Part of a small language model's weights: LayerNorm before each block, untied embeddings.
Each number is 128 + 32 x the weight over its row's rms, rounded and kept within 0 to 255. Layers, rows and columns count from 0. The size above them is the row's rms in percent of the matrix's.

# layer 5 MLP up, 1024x256, rms 0.0591, rows 876-886, columns 128-255
size [ 89  94 107  92 120  99  92 104  95 102  95]
[[103 199 116 142 169 128 147 150  60 111 165 103 135  64 100 132 172 144 127  95 199 140 111 129 130 136 178 147 130 144 153  92  96 155  71  90 181 101 178 116 153 101 123  89 125 119 142 133  65 123 117 121 132 112  96  97 181  87  79 132 163 124 163 191 147 164 137  57 171 104 130  81 132 102 114 120 138 157 158 136  87 131  32 128 135 130 133  88 129 119  96 139 103 116 115 129 134 107 145 110 174  84  87 133 121 223 161 117 100 139  90  76 143 171  88  84 186  78  76 104  91 115 104 134 146 117 166 132]
 [133  94 164 131 154 174 105  74 113 132 164 128 162  98  79  90  77 125 193 102  94 132 126 120 106 176 164 117 165 138  50 192 166 129  87 115 141 118 133  94 114 185 135 125  68  79 174 140  90 102  87 152 105 138 159 131 131 124 145 173 193 127  94  79 137 103 151 168 145 134 160 131  69  65 103 107 147  63 208 152 109 124  96 184 124  85 100 126 123 134 126 140 129 134 218 116 167 156  95 169 141 117 137  96 125 141 116 130 119 152 123 137 116 197 143 158 170 124 173 169  90  92 192  77 155 131 162 149]
 [141  93 122  61 152 130 138 124 133 144  78 118 155  39 159 100  76 137 134 127 147  85 137 112 156 131  84 137 123  76 120 157 132 119  92 109 135 150  99 101 142 130 131 140 192 148 114 145 100  67 178 117 125 127 137 123 143  72 149 139 111 152  97  66 132 138 103 143 125 132 109 185  88 168 144 179 128 142 160  88 160 159 111  80 102 145 150 156 106  99 208  99 112 158 107 157 110 106 111 126 122 135 165  96 135  98 157 137  69 130 138  92 135 142 135 105 151 156 120  92  96 131  83 142 108 115 185 126]
 [195 110  77 137 150  78  88 125 138 130 152 180 116 140 125  99 128 160 139 141  45  93 170 125 141 105 118 129 137  80 181 162 127  65 133 103 158 103 181 161 150 125 101 131 100 135 137 138 123  86 151 188 146  91 104 128 147  90 111 112 134 107 167 146 116 144  75 127 167 137 124  54 145 111 156  96 103 109 152 216 183 158 128 107  57 204 163 123 125  67 152 129 127 134 120 105 136 121 177 116 119 107 128 135 142 116 150 184 155 117  78  51 120 172 163  81 125 134 161 131 132 111 130  94 122 159 197  87]
 [167 139 119 122 162  98  90 136 190  79 106 171 125 130 115 129 112 105 143 122 168 137 118 148 169 153 131 150 170 122 128 130 140 158 137 119 150 133 167 128 121  75  83 141  88 106 159 154 168 135 170 185 121  80  97 121 105  68 113 206 102 170 106 118 113 164 147 124 145 127  64 132 117 140 106 119 100  88 167 141 106  87 143 124 109 144 109 119 101 116 135  97 112 143 132  91 206 126 132 137  69  98 140  88 125 133 147  78 187 147  77 146 139 135 100  97 184 112 113  98  75 121 120 150 144 136 133 128]
 [152 174 123 123 114 152 175 169 196 147 117 134 221 111 126 129 147 144 186 122  96  98  65 118 129  88 124 155 123 112 109 123 122 108 115  92 114 130 125  91  86  96 112  70 146  97  99  95 103 106  75 118  93 119  95  82 133 115  89 159  86 116 171 120  86  76 125 134 166  93 127 122  73  93 127 149 137 175 129 162 148 142 100 157 152 147 144  64  91 111 153 110 104 142 214  86 114 115 141 219 151 139  87 125  83 160 150 112 147 115 109 145 130 122  81 151 122 110 105 133  87 116 142 128 145 149 143 131]
 [128 117 128 118 146 106 134 118 135 163 149  47 125  93 140 103 151 138 143 111 127  58 118 151 155 105 157  86 192  93  48 104 117  99 133 170 100 100 112 110 106 132 158 113  63 135 116 169 135  83 173 106  85 129 120 133 162 135 190  48 171 209 102 156 128  68 139  98 146 203 139 166 100 130 157 143 135 154 173 119 130 171  86 172 133 132 138 199  75 117 113 148 161 129 105  63 162 110 107  87 130 151 153 104 150  48 111 161 127 145 152 155 118 137 170 123 119 143 134  94 142 106 147  99 155  84 122 102]
 [135 154 133 166 103 114 140  91  82 135 156  92 138  35 184 168  78 173  98 107 160  96  92  78 164  86 125 127  87 111 126  90  93  95 117 122 176  74 108 152 154 143  83 138 125  98  53 154 158 127 153 100  92  90 147 129 169  96 186 137 118  77 155 140 133  88  89 123 119 128 124 163 165 148 149 136 156  76 168 159 155 130 109 120 137 110 174 146 112 184 110  94 111 144  85 144 148 108 196 149 110 126 163  36  91 101 136 179 130  69 117 123 181 114 133  70 134 139 165 122 125  87 165  95  93 127 135  90]
 [135 175 110 165 139 177 188 144 114 165 138  64 150 152 116 107 130 165 187  51 159 162 160 108  81 143 106 161 172  70 166 115 101 170 151 155 121 117  79 112 103 101 104 139 127 148 129 121 113  77 154 101  63 173 167 150  95 160 190 141 151  94  91 111  60 104 114 165 122 174 154 157 134 154 131 131 110 151 125 150 161 128 145 126 141 111 156  76 122 120 124 105 120 144 127 114 137 107 108 152 119 191  94 153  82  77 110 143 109 118  83 178 131  95 143 171 186 190 136 174  77  98 158 113 163 100 157 108]
 [134  78 110 136 131 136 126 129 170  75  89 198 176 167 125  81 120 128 115  88 105 116  77 154  61 118 150  89 128 118 152  99 146 145 136  85 171  80 106  81  87 130 117 132 145  61  70 157 168 106 130 148 109 186 110  92 181  81  95 134 143 135 122 196 167 132 152 123 143  52  90 118 101 153 109 112 167 162 131 135 137 134  78 166 107 191  82 139 121 139 119 160 179 142 116 111 184  81 167 144  95  85 149 104 118 174 119 150 112 145 129 144 146 153 127 112 138  58 135 149 150  57 163 127 183 132 147 136]
 [156 180 125 116 156 137 126 150 100 103  89 116 124 121 128 110  87 110 146 125 134 137  86 167 141  94 181 127 123  86  91 131 107 121  79  86  71 163 142  91  62 143  94 156 120 125 112 135 151 105 165 107 104 114  68  60 171 154 104 178 160 155 220 136 135 138  79  99 157 109 115 108 139 114 143 101 148  92 150 197 122 162 137 133 167 121 138  41  67 144 110 161 119 100 181 125 116 142  97 129 153 117 160 153 163 106 117 109 204 121 142 160 165 131  77 135 125 173 129 154 121 112 209 138 170 119 144 115]]